Weights of a small GPT-style language model, trained from scratch on English Wikipedia: width 64, 0.653M parameters.
Each number is 128 + 32 x the weight over its row's rms, rounded and kept within 0 to 255. Layers, rows and columns count from 0. Numbers have three digits each. The size before them is the row's rms in percent of the matrix's.

# layer 7 attention query, 64x64, rms 0.455, rows 0-63, columns 32-63
076:138135195072127078132092137128106149122144128122150117163104136065117081133061116102166169190084
082:134105167166140145153121126134100201125173180115130142160146176162142142091097099111183149186091
083:076150076102095156181132158151124098168116121107150123083137154135120142134081127094169168156173
086:144130119085141099098101126079193111050138098189159174117108113104124067144130180112155106133122
072:140097129144090153156176129076157164097147169099136150159158170114182165054136125107126168166115
088:131135125092080143185093152116038088166173135172149107118121103104101081158121123121080114128129
077:118068129098105115102108180136140142081161095173128236116099066103081148141099138061125142159114
082:087180185092112087136153116198153090113127149117108146100147126098116074178150167122101183117170
102:163128185091150160131153162092114132146143110098137142157117150131156112101145129126224183152077
075:144194089154099050156118107129161088148122113129122174095170075156153163144108122158091106100181
101:163106130129096138139125177142131080126097131056172170124106113122133120197148143150137119197130
086:200181095092173142073127083191185116178130166168160147113136183104098155126152140144161073161151
091:149126139085123112190125153042134078145150081171152145168111123042129078108130110121122108111156
075:082164137134168107147110086109158147150171166101119135108095032170119118099151090111158111123115
088:098107190167121083130136131136128097143098149159118158109104097154036131121078136067106128080085
099:204166148120154154102075135145118133161094141160067119075178127123113171098160131102147179162136
079:147167059137150100095142107149176181106135130110151147115082073214083116142146071084098157118154
103:089149141122096095096078170139139097098158142110153128115166151108069178154129132081104099105124
093:116113111044111060107118106156179117136082084176141115108179090122092060156142134128133077132176
087:137065108108149140106176106098096131118127146134179105171106181125093149107108098081167132141118
091:145111144099094084136177104077137169131090069158111081171166172181134163117115116093117064160127
101:187081177078081092128101087130137178088109133076146097144094134141135090101080147136091097093139
108:166113112169114113161158090132109123145145101101116185090109105090066107169091157109104139128155
111:134102075131095070103140165102121153116107138152093098088101131111138127124190156124154157113170
106:080146109134173091114130105051167081161174085178123100142133126171133111197160155152085136119117
131:220190114168095115198150117185152162140156120148141158100058099148122124144127168131126141111072
086:108130124109123156126174095161095123088088116159159174161148175172149097094154172161106099113124
133:082099132104201089148190121170145080119119129117158183144072175119161144180109146197137141081140
191:112143126148129082107181105198130093114112146134187195177126171095085099216165166130130115109166
108:122086100135072090077175173125153116135162141107132125165077122089122089126108099147097195094153
103:145145138148152127193153131123093096096096133122099128159093087142119134158132129161126133130143
120:144158088111165132159111133194131097103109188131152175100119172131140114114127164109140134094090
099:158128079162150186198132081160145113128086172108160139091095161088129088161112142114167112134183
079:153112149138083172149093131116086160132195095123107080214133193067153125095100129134115172160096
084:135071082151126106119123166214197088148046157125152169103121088137101108141142135076138093112194
076:122145132147136097114082094150158116103145151091141141213094124135157124127178096160129142138050
080:085074107151120188130126159168146156115140122054139151171119081131100122059115119103148138128086
095:111180149121096068104112146138143139191162171165127149131062129115158198121144118130123123180090
087:087106059160122140112154112127116124043130119139147124200098118125142122040146110103137069190145
080:125082155116173125039139062135100147140179141149164135161085119163141138063099179132110124107130
088:093050203186110106158134159164145169111122101109156133135121141113103185090133095122112169172123
077:156116110109046075122125131121131168143085147118115123091166102168111106171103140114086073098148
081:170113198117118119102175036176084120143118119076149159159117140123158145107111101129175047146152
086:131030168153126147138133103100161158107130145087138125174089082123116126079132140157111136134099
106:117176154142101174138123037105191077122110152119180088162101138120151080115160202145153106129150
073:165067122174064104139114162167115159156132112163105137123175089157091199096170161098096197158097
078:140145135096132102119114119136164217164125100125165094137084172186187123106149090121113153099067
084:101159086172094144126126126166108148160136152152115133113122176108146138105123095153134198104140
098:114135127071136133086102123132085073090116066120075098113115109081140135118176170113121107163147
099:126156112099132099072114136151224107114120105166111135132201126151111173176154178067101149144146
077:123089097136145114101088147126172150119173098152098050185148153195130127055124105122136120179116
095:181120060142118101176122135212152126066104094157146104141126095090133140147045146149117130170126
098:097128143125146076022136160116161133128182104135126121103104139126143114123084149139072154126121
098:140119194125109131165196081111136124093158130108097168169106089150127180120095094136106115078128
113:089130152111143147184107136110086087142113141191143090181150138133070113157128072101193152090156
088:146048103135145097114115135179096132035148140050108128120138136110153159098117083083169131144095
097:147083123103118108186165111103091170115105142082123105195061127103110149077114122172128131069117
116:142156136110103114120114139117140104162105086085147067134144150135134110129165131152070151149197
102:085148148106160109101082156120085133091083067126085121081154185171121148128072174134097176125137
113:180116141202130141142104131071102130136107149134133165101082183093106123163094184163148180143095
183:140127113100123152057084141107124110117079154112075095088105153101137104173089223129119164152141
126:088126129117135123118102063184077102152152113147100137111129154135166139083099114103150186115073
148:112083085118139122075141072106184067146169114168086121135120150103148167196081186168082161095148
113:089185138163165118157103123137107135151102151139120096105186139154138128136116218216063130064154
# layer 7 attention key, 64x64, rms 0.413, rows 0-63, columns 32-63
104:113166137122110110067109127100118101139096158168150136133159084098105077197115200187113129137211
076:152114136139102067148133102127088117167174140165130133147095134156118166055156052073122172147104
091:154113171115138096094120114185123126127121131130080138129142097158125209077153093133168122130100
103:062106134098131096148093144088142134210065152163167055153141138156110121170086158175119173175153
095:164101123139165116185146115133128144119157144104113103090130177150104184072150105133159163145109
089:131113036127095126198202074114072142070118112097162160148131125103159174104099150105138096108112
108:114153124072153167132131206130075128182122109139098115146198102157146161167108097142105103146135
101:198134141102135095109052153111133083163125078123118175133152113101113125159153156149087100141152
104:114118124150096152099082140146150138116193169132141164147094108115184168117162104173148150103120
081:111119122107077128115176138116106111130109094078113139140185115101075133203100146136100135057212
102:096181108180153145107113088109093131147118157184140138148159114129108139113068167166171133107147
082:131124171094164101156155162116137090120124148078093152106177095160152171113159135175184202141089
109:169071135178124107137162127163157148109118126132149088134116107180094142052091120109140128163088
089:164086100150112123145157053114158147110121123126142112130098130193203149108119117112145105171133
087:133110044141187128134144119145140097138114138098113157091063106158178135114135119189128083109124
093:129116128176172139173131105161196158116127074101137120104099123136159130063130158089162148106090
098:095189162114175149160157144156128147102147095155114250132159148145188158135149122172125141097143
103:143068093139122128147134098109131185160163174108189089086114112138154125102081129097167177160131
090:101132136110089161147113131136180120143108144124161109082112219118154156178115105149102083151097
128:153102115168148125173154080162096146141143091121120127108080130185116163063141085132118146116059
094:103103191130069134125107130158130148140113101115126197173129140133136094086130102140095148149133
094:100101101131119138137116053093160094086118148154122134145138155141116110071114142141155112180150
118:084129113071101156094112154123182116138142158187091168136194126142193127089134087103144119115124
101:155157088156131126174175159157192073141161143119127130142130165180143070077178107101124133136094
104:129135137158189107096117129129179114124127143169125170130112122071100123178156114188165097093109
095:136158096167119177108094171103140101044142124073106105138097094123128107187152180155159132146191
105:123179137100125145095112124157110104144114117175154103038231097148084168147079089142143104138131
096:105142075165101153121126130131107138088188132085154151181150101128133160107172117033154132121154
100:131105139122159113146110154162132095073139087107099115114134154098164149162169140213108116158191
092:178133131098129167166100078109076129142112154092110124167169212116157184111136090120132108133095
113:148134131103162125162100126187141140056143091105146136120090127133125148115120112101131108114080
110:146108089100134076144079130092142096152073101148123153162117103087144144112100179151123137089094
094:163123136056072092146099169115128104097098173149144128083111118105124145181098165170163144091137
090:079137129150095117163158083126130131171171101109123097121093158131161157109187083144127132149155
102:102140116105174126133127137152081144087068163115142138104093121117087121169140158172123155097170
101:159140086080124186158063163172127115127126090131133135159101109148095080135131137165094137164096
095:097130146173105086128140075108099178137184092109118151111138147157165163131164082103131092169140
080:190154129113216170138176135127151098146162154091159149119098158083154162078162103114074094125090
096:148053129124119142092153105155128099121122178148108124127111106155130114080209067147076143144156
088:134138107105104145130198139099142159132169094138158160164170067100090154122160063143130169141101
081:153195111160123181128178125152163156115142092120101108173141165173091166115153132126145151131194
096:114127130107186115112137156092082092146087133155135127127163091063124163163113224168108117146112
104:105098174140132091133140173093139165188143149183173109103116194082157115123127104158131206105144
104:136094135128078133134164080144123151115150117095159114135111098095159128058132098150130189117148
095:133104084190096149150194081166132080145146096141118199154135145158137141170152162114154113115113
102:105108075115140133119108077130166164155167153112135145092115189111126147085129116094133171109130
097:143052113111135107156127103128128152128181087100121130159106119116085173095133095130115153144100
105:182168109138088154180100139129084121164083125139085114078102179117195133124144101090162110076146
108:061150118168114145146152124181122114095122126121115130142111167178142118139124161109081116145161
111:085128051093106143140134096155147122114106141125099162068158129086143060181137094108113152159083
105:132104120117164166173141125129093131098151148161132084148147127115110167152089100180084109138144
095:125166138095097124158142110182113111170126120097109143112141097136097136158164232141138161108181
107:130088158096101167125140105122116150132119105107135157143216119145114129049108053119150084154133
101:097128113170131177151143106136159193148126120160169129107150038128111143071142134123144112175120
112:086061115107057158170099148171116130065107075119124152163147161147128148184116137136121127069164
111:094150153137108120100075130120151102137148079093166121144079127164082151106106129133143199091109
101:108094134108089136121094110089064195185129096102159145085119090020116167133134144113130144186113
107:153123152135105082102077117162114132154115122177154140119100091086161135135119130097094162149133
109:096100141160056109108136168109097119123113102082122172081099131150180103148158190157129148133105
122:181083151154124162112109115096076087116130049200147145078076136087083122116162121093107120136096
094:148144135143162107092137110101089136112178082049145119182103168110126130100135094086083130090128
108:120124095163143124125191087110124135120121116179082127111108090161125109122155127074158171137120
094:133174053206104152124126086148179129076120118112123142113143118180107113172109160148170141153122
102:085133122106138090154076139132125130166088110132139137141061095165157169121163124080087104207194
# layer 7 attention value, 64x64, rms 0.462, rows 0-63, columns 32-63
114:143146123153094078131097140124161112148097127104148133155122129174138092089117146145082107106112
096:145127109133132107094169125067136096107131083130114161106180084058163131089095115061122129191148
113:112132125156087110087115121116134078118124120109107136125152134169108136092073134151184155108127
097:105037103139151114194168153171175127131114134154168076141099145135082151121112154097098127155125
082:112185122150127137120129081119174192141094140157107111156157154133098082138118131176131066127092
095:135131072139137100084110140125126161100136156069126153077122169107161106107175115073147128051106
095:116170122125113123104197133228078132107140098104093156095109114152167145168171123141147087074113
105:176180124146058171133116096104137120162167108098116104162098103124168110139128144121179139143137
108:133105162117101087103099113121087102104117109081075132190094146083149155106144109122091115091091
114:138100145106076181122179127104152103183120130169083125198130105073158145178188143155122105082135
100:143097089081126162122087143181157105121160142129146121166110162144172143104136143187080142115127
101:136109109157123095109135129120110143135144176106141115155134178112156026158111097130151149124072
110:114117138097149167160182142073087106062118090122083119151160086110075172130110157180140129090107
115:095180108092106118124126144096090101092092185168173109135086165179106164143147078109113062147103
118:161117139133131100098154118118114125181182188159074099152157141083094158145049065125139152163181
083:126121149038120160191122158065166184050072144185123105130097151169183076133116140132163112148120
111:147129172121100065203145191131126121125170138086146060104136129157045144162071144151108147129129
107:139216159101123125110115121153111095091125130096173168179192129148129106146144086082127147128107
103:138121121157110088140133152119151120155089150121064126096068094074122142115081129165152101073131
087:158166102142132129128091104148104099100129109127120125144067136134133090138117163102125147168178
108:129154112129143161087188097134142140111122115128155062119137133121190179124090161171184119084155
097:096086122157061116207120139129203131144147139158128154143118100152123095139170149141113149145154
098:145147091125187157127092162104162096171136151106062119148150092105085184130141088087112157080123
106:117121120046093169124133096047162110141147096117147176142148181136088124107112140135148072130117
099:099068158166151111124127150152022089155087194159126138121160193178110125076088133142084174100149
106:185163134123130141129128110144089124178140112143102156161180140135161139125122134221134169138100
098:151102091124122091202177191116148115144146100121157129136179155131178082157176103146130115123157
099:190190126156179151110114137070141100080173171148168162122080168086089121132115119094120119083099
107:125127060104119175157079181120117167140069062168104115100171129108093103067153088189100144127143
092:053160182077127145114192146143156143084107103072093100169144121162125088136114122126088144086138
112:143071086079136117137108141095102096170088171148130137186077130154084088099147132139112178114137
093:087176151169179204089148120108113123176146120164059118132120097124098173125160156093149121136127
088:177123105117087122150160105139121134085104118075096098159105164162130178119102122154110107134119
108:134166106119134207105091095122114209115163104100111109117124129100214184124113183171079136132116
107:111123127081146161101154143074087152108158132076074144192130079176118119142135187178110162142116
099:120164179126135169172141107086122187125151178097170154079117144140173053105141083135106129153163
086:136067084169173138148123118138145110185117060149134086117058130158128121136153192065138152120139
098:213088169136102085116122111135217106148066064125125114147111129137137154155167136119125134115139
092:119099198095055156151142148116099095140193151168142154098141087161109127129138156132147104107147
102:115091176175065124196090127125148127100130164126127153122144136183099074129156105118117168079136
092:122132175159123068112070112164090108101125128081155123141143124130115152148178133120141186115124
092:088119105186109168141185122184116141124100114192085109138168120109106135147163161202084129098073
095:171050093099145122134086147117096097152128138089068163172081110129107097123116132128151084114125
096:111116109124139193124098078111119148169116160151117142174153162119109196076152162118123119186149
092:125119124082183165192156165101206086109134149166068099183111117139113081144169107151106190140107
102:150163134105157135096178117143106092213111119137084119188140174134132128124086162111140135096158
111:093090140120093176187123126070176112117104159141178107150144146179123186136157150067136124112113
100:153123083121132133168110124171145135156174095175119110142106093092151151144159129071073112142091
090:118126191142121093156141142144188122104117104143178133155135086094231122123139192118165149120149
095:091108127079150144145113172140120137109133140111181144122099084163157165104115110149134093159120
096:076134092122114125165165136142114124080087119114186179132159111114153079109146074116122085079108
083:100098138157096150135125128070134118134128097152120116173106133153148147114097127108160086101075
093:096104143163127122128144173123113107178130086168121141140196175133128139112166051166150194121124
096:093142151174124110176122179090143141145140109151094144126143110067106145161141100158145160116184
095:136122121200170136115092128116175112105150192155081119126083136117203102121134078184121117084117
099:117115166141104146117143138126158127120145088042089082090061141113091104107141128100128103157154
110:167103160134125109154107190106108137130121118088171099076147160116071137126107140162133167131053
099:151105119149078132142127129087083121107151109127119172111037163106151091167201163136170109109146
098:112074116095170137123128147141146075117161129135106208061144140159144145145127141098146071113142
092:146068097100164105130079127225138143174151160182085217144107100134144121122132123125122051148153
103:162120141178117128182088161195130182128137097132147110155155127095159108127121134143145073156108
089:164154103081154102101102160110154134089143135103131114148140129129160132191119122111139066126157
106:132133113126103117145138138163089080190131174069160206131117110129127086153158108152204121107124
100:124128097110098121116111210111147181095069140172098127098118195101146154116110129097174170186176
# layer 7 attention output (transposed), 64x64, rms 0.443, rows 0-63, columns 32-63
114:148172167159124110190122098114153169134125093106096142142144117119094177078143128172101142070132
107:161120168099165113135119156136124075174135128139195138172146137083079139063135064134206101166154
111:179127119102186108173141103153107123103123103117111113084137087152133123072101061087122121154166
091:100135107165130102138130151127087114172110130156125120167075120161139131071101151151107146188094
088:123117108144156103126148077144140179073141079170160132114138130160058112165080201087081142080090
095:108129140097120143158150146109143155169099052132098169145184139158119101121084081111150111089073
098:156131096136095135092118173125119221162150161137108169145132167125122141157079094139081113151126
108:137162155145079133167129107155134090135104180071138145108148134029172096078113074086089194131108
105:108147111108120107117106164127168155147114078072180157148145096102110164075151156104107138117106
116:145093163136082162144093131142073133116154055101109076141107128111133138204112186092099177132096
091:164094119139098125115141143131124155155129122086159132126131160157069106063136112194080100086140
100:106110139097099121090112142109096140109149144103162111071147128093092135163129101133102215156088
112:072179110111182110135120087147082132137116071164094114105133204138112176129132151139126129120128
107:147174151125131155136090146135158060111090142114110145157088195170127096145098211154153113169090
114:101107122176152095149096148144131129078148141087145074106111147140131120149147046089116183170091
091:124117145098144120162137096061102098119086163125089122138154174071139150182067125105131156092094
118:119096129145143136209155111168114145098101098089109102128070139128120163107125168162122146197171
111:147161169089134178134122152156116131136165084120135100188085127119098080153133031126110106137126
103:065116107122101113158157194157093197133106068083100184128109078128114151058134155088138121100113
089:114114104146134112113107080105159088137166116174141103135123122164197100081153100140078126099171
097:101176154131116163137168106130075092085128149191133141153138107093112145169160159146110076153166
098:150125081149120113182089146146100143147133156105131088136139158079151092135124155194147183104133
094:099176113152194160165088135207136183182139117150117148164166100149107195147162104071121144110134
106:136132151124151122141153101044112132114131097112123189124206118130137090155051124092122091126147
098:099094143115144115092122200140072145086135154118082140151128114147098134050129116113103132123160
103:173141077119116168125160172131107073118121135132114118103137196093158125145150139169113167135175
101:211114136125129113138119153105098128221092112153132084117166119123141153134121151156151154140084
097:114195104172181152102149143155185093116146110158106145144170137130142146151146042130176117123091
108:121129138132118137147106132132120170155103125134097147118120088139107169168046106172196125122142
099:124143172150109132193141150093127118125135138160116185103098169072103163120096120125077076140123
114:150146119081143141108120142151099169141077147101079092162125149154163152093127087105103128069130
095:085186160181179175130109143103119113137174094157130097141110134144142116146144144092122183112151
092:108202095097170157057165110146102103191060125077096136122121163121146110115188134119154120098116
095:112166105171123109174161086118114088155151116149098093114158148126151145130115114100104144170101
099:147163176132143128137082172147107103134127163139086131145148146038152118141113108172076135129071
100:103131159146150099155168096073129122121102153127126108076105118124158106122062104125150113134124
086:130116109173149075091060108146178134107117103074099172123149088159118056114103140125101100100138
096:190100141126131140121115139194128080169094069112127096122127124161121141108187116159110169157107
091:105093107125193123160144158120154119112141189110075168141108078119149135075155097069060181128133
097:150167134167088109118110173093131199125119125088116101120066078097130147143100195197123142102130
095:172164089168092133100167100096154174045163174134057145107108134167135086085149157123108100083153
098:141165113200136176095134186107130185145115064137144080141152121204128161089157122088100140121141
095:149178122115097109164095112217167118128101116123133156117132109152113146102156108063123103150119
101:096171147128184137057089116083150141128159154160150122153148152136116100067087058096142172100061
097:147080139149183173133133096149115077129093132104124069081055108153118142094116083156123170065146
102:145161142176125187117076155161123111133131136158107152082139076074120134153108100097119156147092
108:126106140122162163188135114134142118133123130092167132113104089158098099034112098106180074125076
099:141127072123131084188103164160137104110158085084105124133121133145093144112154109129192106097135
091:133121155103128145107094156114135088170220104117153081171097121206098091110188089125117120177124
097:068148125096130098137170154108110129109123175168151132104104153114154111029146109148084137125146
093:133103143096113143150145099124090149144110127082143080124191111108140146096091102087086114113221
093:100038133080135120115171150155123158163151121113187124105077092073107090088128077089153164139104
090:139107119124106116138171113150084147175082074081138141128143109115090088140126069127154176096111
091:138119135167099165134126071166089082099128087171100124097070114154108133133099115169075153149165
096:104110136125127132069148077066102155140159124135140114055096061141101132178109173125081142122094
101:152108075122164073085110133186202158154121158079110113161109104123157127103115141216088119144102
106:110135107131113110177078207133084174153143109128103144155148127178157141102102109156165153111151
098:188118171125099141104119146094108157074140079091142157140136111103098120089114100157085059174090
105:145099129088098133155092098107166124148153122143166143113201099113168170093077191104127156084193
084:160127127079143074107121108104166134145117116182147089104206128115112144082128105136129183109154
102:135142104130121115098103135151072162099079199142196149127111071178106155116155098153142157159099
099:119095142140126170198134135076123148099127136112189130088122182104128137140132149161154191087115
099:145124136130128140137129109120094200152139184084117114144160191090085181122163136136116161151121
107:124052069153127138094084115135111076047154142140122111079153121109130086133135166106182159155109
# layer 7 MLP gate, 192x64, rms 0.443, rows 0-51, columns 32-63
103:139054155106148172184165191139124132108167092159081143132145161134110154152155160155119097138121
092:079136101114167111163168088151133137108125075160100125152116135076184111095183120101207072123090
101:147129146113145064128140114126106130102132146127119060146188175130190125129160074055101153140143
103:155099162136113179103146171164153146116127101109156127161100093110101134153094117142144208128112
111:171154137136144088166169104087127111069101115110178133166092191144170176104152137086153166141112
097:119117173098133090165162069089183215154176118148123093104147147107105155154139172145110131107151
098:136054139134157152081142115122134086141090167093060174159090142142155111122114074094117102153068
122:128186174092114098122102139150106112164141129115110065172117096167162079107151146140187206120159
104:142074115185118119097112049135137094132149110140114164116093145139136128152162120135158179133187
098:102113138126091122142144090107131120086076150148110152147083105116136095166118114121078188093159
104:139122086148128183164123116137153118119170152110154108102100080129161081108089138160199144073109
117:094129138098191118143105075159113140096161150175139095149162128135114124060133119138105199093162
095:138114163116112092099137094150120078114129163121150031076114158142148138057142152089125143127142
091:133072126055153164115077122157142186160119138167112123126107081114118152133165103100079065186091
103:128099178122135137169144182130161169142154146145115162116124120078144129107153116119156092079135
087:144085149071137139149151144149143138133140138128156110069096173108066143132128141157153111111100
102:142125096183145092119141177135147106173146124092120117113098166178180134182172157116179083119132
098:129116112159127122131111120161120155102143135110146108170176098129157170157146126073116117162092
104:087058212154152131128130134135136135118172132099195157119153137187097125131151098104155089192152
101:208173097126101090180198099121116184115153115115091129167108092152188125143096119091135098130162
095:135096126152131075122121159157111157125145074118131083173138129162124159193092111122211090067151
103:144115162070151136124096111099131147148068139067072201125143171144143166130109147150119102121085
100:178135183120168134134127136098141154086148125181182113195132148133170170134185094140101147069154
094:124149116176118100090186151089104152158125169100163118149035153129180089090137122098148164114134
097:103137160111118131144162112144121146105116110139088139099120150070141173161173115112190160148100
102:151147150122114134143204125092120195075120122116095100151147123094193153146087134150160130203111
094:107160134138181128151052109058141096111118096112091136153141114136059164137166057089129117177115
100:147147104064198157067122105154175088106148113117120087127108152147113180092139139120196158125087
093:177110160147094151045153100110137190113111123132201127181165176110062142130125128115146126143125
108:114142152108062135143158104177162185123147123163115090156133054158140227096086112145114083168106
105:112135173099153155120129113112099119142149123123137091101150078144125129135188070168127138076102
095:156073192111179124158096114100160145104147139069145161147146126201179084094174137148151169084105
105:124126127157100079191186159192128143127182156141153109159144190142089120122156088095160107156150
095:159095175167092145078156106167065138078097159100161123113095157126126153115094108159223109114073
094:172145127131090153152129148104167189091131109071101164146110185173108146118113062142112112211142
097:071151129113100100143094131143060127101192123078122143138104100161099164123159097159202133134157
115:181151110185137087195154110095060133088087173126114155152114129137054130136140145106136129074115
094:116117046126149117068169118127118207176147102135092125164103096093072134135166133161138111187100
097:112092134174048117148082100105130143137150121111149113138073123177119091119163104137163136122163
102:136103142161134119083115090107119105174203131189150127151080116161131111105101119150136153112098
086:134106154154063106182135099155135116135120070172097186124179066143079154125114086165119124114083
100:140097103094107139140108073108158105084092102144134171143087112194116182095132140082168119106117
097:174137146103203145123097073142074153167124127167143150153139116118154147082184084106095165178104
096:173117135108135161140134153131101157117138136132147144146171116196158054091169119139092090117134
105:149140105087116165115090129158137148078146055115083138197128168167158105145150085109103132113129
093:148095061174131128135192136086131145177144112111179152157104100125151106108112041147092107139087
088:157197135099109105131113110119125108066144151186054151122154148142147113149100104173168152168088
092:105162130113099131109137109097130137094116182122103064156117165118118157132127084163207117106058
109:137173134063128098159154146102137140157149124144074105104158179128140127066225096134148049151133
095:154143163198126141072099182120144109141158120115114113131105119137109134132138090116095155067131
093:192076201106130159104159101106093117090104093115159143130148107175145142136103112153110102147051
102:156101158149113155205130123119128149076105136093176094159151094153127093183105116152124075142083
# layer 7 MLP up, 192x64, rms 0.462, rows 0-51, columns 32-63
107:163044144125128163174115201092116163084150107095116117131122134130144193152146096141132132128168
097:199139162128120178130162183139191101188167150133157101058136131114122117124102130140161119164175
099:214125102093161173166170127128151126068154178164081086175122147175087104211120127158154091111174
107:136069106112139195119155129087110047108097137082135127156133106121142118096133107096140138146127
101:068105104120109168124183172095148130129201115080182099142098132160091147131066142144141059169166
099:172097113113163105194073136171099196095160185130106144154158145112127070102160100135113130091147
102:076108074103163072181109095120118148162169123161150145139080108152166095118101146083151111128064
119:133130099116101099124152149183150174160150113145110112151093102133147085107141101167169122116144
108:141176103121093181166119097132174117100079123126083161110129091150104132106094116099102133139109
093:090142139147134091147099097155142077153105094058105106101148170099131143174129098143127098104161
105:088048141126129123138111094127121119193163176125083132127143129136097139153181193137096143118084
109:121119154127113157170134152186142083130123111110131092131123159125163167126186172068136111080151
102:182174181152120137149175116065159109142134093173132126087126123110200093097085139095116140106165
093:086175117139146137071132077108061086133123116096161098202176137130154127158098084194125126118141
099:078085144122091151108109119104143147150125146159139092138058193158085136117122129171077139117134
092:129075115066102160157120173172209086144167125139138148127116138123138107117120196104121142164098
095:120127108138104221082116117126053152168164118117101176134101116089136122118129110167153132155075
093:159123124137134163162159113135105155122149145114086170137091134118104099129101113093149077138120
097:127155087104127136144128129159174138138056151149130102126162146158124177109098167129084097109120
104:111072123086103149176148134161099120149146169146136141130170088153094143103135145148109154179138
108:186112125109106122148144167159156130123131103104122089198124133089152179197092097114096125113173
105:145128158133108102139099147097133136136070129106154090199126132117137121150118086100112095097118
101:134171087181122104151218063142096152112142131121118088101092135110186146137128131128122128088153
096:133153126160168154119163166134137152172100149095138143136151172132150141124091185054150101106117
096:113134134132121130138115122134193132122151084195165151088137155133090096075087160133140126135129
110:173153062128173128160151090078106167158173181140135096188084121081122110149074160098145140169139
098:107189101109141145116121125135130108113121150127073178093129161119160094078098082139137136130118
106:112078121112166107156159164104108126137175107134122084079100153159112071109122198110114077091125
093:098166075161114188069134140149170086121115152124099133153142152096134111131160121139108150137171
103:131143100145170089193137129134093144160075071147148176182099140119133114158141163096148184144112
094:181079091135086145155071133134128088124092081109119147107180116137151085134146126131125121184126
106:121117097142167155160148074116132174107167134110111082164061110127062133155146097160083131125180
103:196101101108158147097152136110141134128112113131169117109152196180146104105158162097173129105131
099:121117128167127153115086134125094136165125107139093132056123114140121118112055133146136136079146
096:122169094127077149077089155117120163151164127125104142102136130174117186124130097131141117127164
090:101105114088132160098084144131092098122119123164136134162157067211165136138131133158121161114077
112:078172043097090143129145185090133195142190121095110133139163107175124160142123095105131174121135
092:060139135111104079132050098133092130131116167161104119156197050158107163126193099124140161120154
098:130142112071136154164120111100102146091108114111162147085151174106080142177142123101118100120131
103:155126107115135076091162109156083155090110113091182148115168200148164174081119088149135118090117
096:187081168135177124080169092138148124125132134089094099087091124121096184194102183114054149077115
103:130105127099124151172148165082088114112135098139118153137178197104173114150148146077100139115165
097:078128099152139133136135150122169121065081099089158155090106041161138110129131126115079198113140
101:171076121182132109178121168138085134144167127142163102118115128090206105113141065115110127097166
102:145142087114087130119117155131117215134141145199107129109103133170156153168091165202137058137110
096:103150123161080159129121076122121136143089109146141120151134191144078139124094225126138128111101
083:114083124191051155122127170108116177071163101077136193130083127129160130106134125171159122106106
098:119115158147113025114145127161061100135114132152093129169146112138176183123196123161130161156044
100:118163103104133188120098170113101083127144074164150148183130041188132069155097125103126171149132
093:134126119086169091111203104113097100144193135134158169139111168143107177136099144124120080140156
095:134106105087181119175162112152123058145177153166161146091137130082139146127173138137134139194147
092:140092113132135113135074116153095143040122104070160112092093126190108109125121148120115130115085
# layer 7 MLP down (transposed), 192x64, rms 0.446, rows 0-50, columns 32-63
090:140149106150068130133190119149134097121058093133193101159151178143170128185175145069113158153171
097:085121123114159197100144155141132125158087171099107138111186147120071158150210199108125104094137
092:092089028124138151072120126094100127113165129108133094157091093142087167107190093162196138079092
097:134175161133119072107138100089106164087124136148077124157064135140086132111077099180116153174063
092:113103140072062054100135091124096148120076133151155144092144121159103163160114158152090107132187
095:112102187095070144116124140103112155155101124150110171172116104115145161106146102159119165173072
103:116131140160091173076089110126113166097164184171141147088186090095144164126109071175147125101105
116:151141156069157146118026137091134142130179150145105091098130119137156108107151153159109156110096
103:074167117115084121108193131136081122151144136113128108105130105144159114103165166123182159163063
089:159135143193081151111224152130148102153075086139168166118124117144135159140097113116113099127159
104:154190154066143130129078128142135109092142172123137176148110088133114154115150119139145134137137
095:079076152142130117099106147115067126106186099135095101107095129117082145080135093139131095165056
095:074115110101109179101136134165104151128116124128117077171049169129153103138152062184165134142058
097:171163134145071133166128072146145199082126173162126083077134178109116143183104116127140109124201
096:143148099159125159133180162104168086136092104129115129104109129163160115143068187065163198104143
094:088130127090133155091154137144149102124148133081111071100125093115098068160078142148143129140185
106:074094104096103086124158147143164167143159109119071135083127125096125104123142144160077135188137
092:100072120121116142112098097098036172110154116081129101153159114115080094159093172151109120185136
091:137164126147090099149105158100128129120118177123128198083126133180161105134130065165154077069126
100:138136094112091191092114119165148096084117112153117148166197145106129181190050131160127148123104
102:097142048173130128105176128144072138146144140117216167173123125131097059114093095154114119100073
098:140142122077087057089089121146123109106081143150086119165154154150158170153152157142112143101196
095:088131104137151162096123088150100058139115096107121155130122087108138140183095086169075055154150
096:164148026137126087116155106140132117160185101090124130101136116093098150140120167133102106135131
092:126088131134131132114087153089090108092134162107145128142119139105148182111129179131128171086092
101:115139134096129039169124148127149155131139113161111142132087161140177116152141149144099102105050
102:104078088181183112166116120164106142099120155106092162130123131146133103119124163141133083106093
108:151079158082173164082073134157109092129132172146109148144152154152120135140099166074053149092128
093:138120151161122115135192110103172141207166145141046172104090106134082095161083090159155104129103
100:093159163146117150125108114149174149168107106145109038113142110134169167116138067138156126125074
099:161118159117148152074145081152062108191133181118123195058162099147109140179173146164120060173131
105:113097160144124171128132137157143177048116059124116105076102128111153124161186092079148138105146
106:108097187142128125139091089149106097124080104178114123104150192107103148089178166126163150113092
095:140140100038141080104175114177109108137109146139100179186174111193126080132089138080171188097148
104:123158153151115136080145147131166129095130166107100149107156072123116124117149071199142104134109
098:116097166155143092070171155151131117139131160127066107148127117086101165088138128183097065169071
104:095112086090124109127122091208160118117133121075137139150172169122121107087086186119117101145185
090:170175133076178135099068126155101124134105128140128101094055111173110153085129062147112126194109
096:128137125167149141095123101080104131150100057140138124115117108194094085092180078110101152111077
103:115067150108149154129142115142087129183120093116143093109110120111101080121102139083162134136078
100:131096074152148002145098139119110166096088150128166153203082133105119128189120168155113124096144
101:140104140138072080119094069172095120147086147116110125146178152093104152137116160146113097119148
097:190131089117106137119160112106104172182114177173110079139102165102111135088115069062087153091119
105:146115160075113143125159175119133095199133076158147132142103160135101132124077143102105136173031
093:092116144146095125111123080109182155109106132137106092108136138139143131185148106112098078164231
103:120086161135136160142148078134074102153206116165153153155162103152084162149159117088079108148166
088:127125129130142085093107122088173093141173142101092078127126123123102102067164158130139151153179
093:168137075156122186102214155132128134085121064112115157089140094113134126116209142167165105131152
104:071094121110124138142125118122086137127060089132192150172127197124119160131097146109172111100133
103:157139110191114155154133149091130101158130108150136123079121145205135070148184128091130139150126
101:159166097184124155119141130114069121105086184157161126133129103091113116127158145100088165087053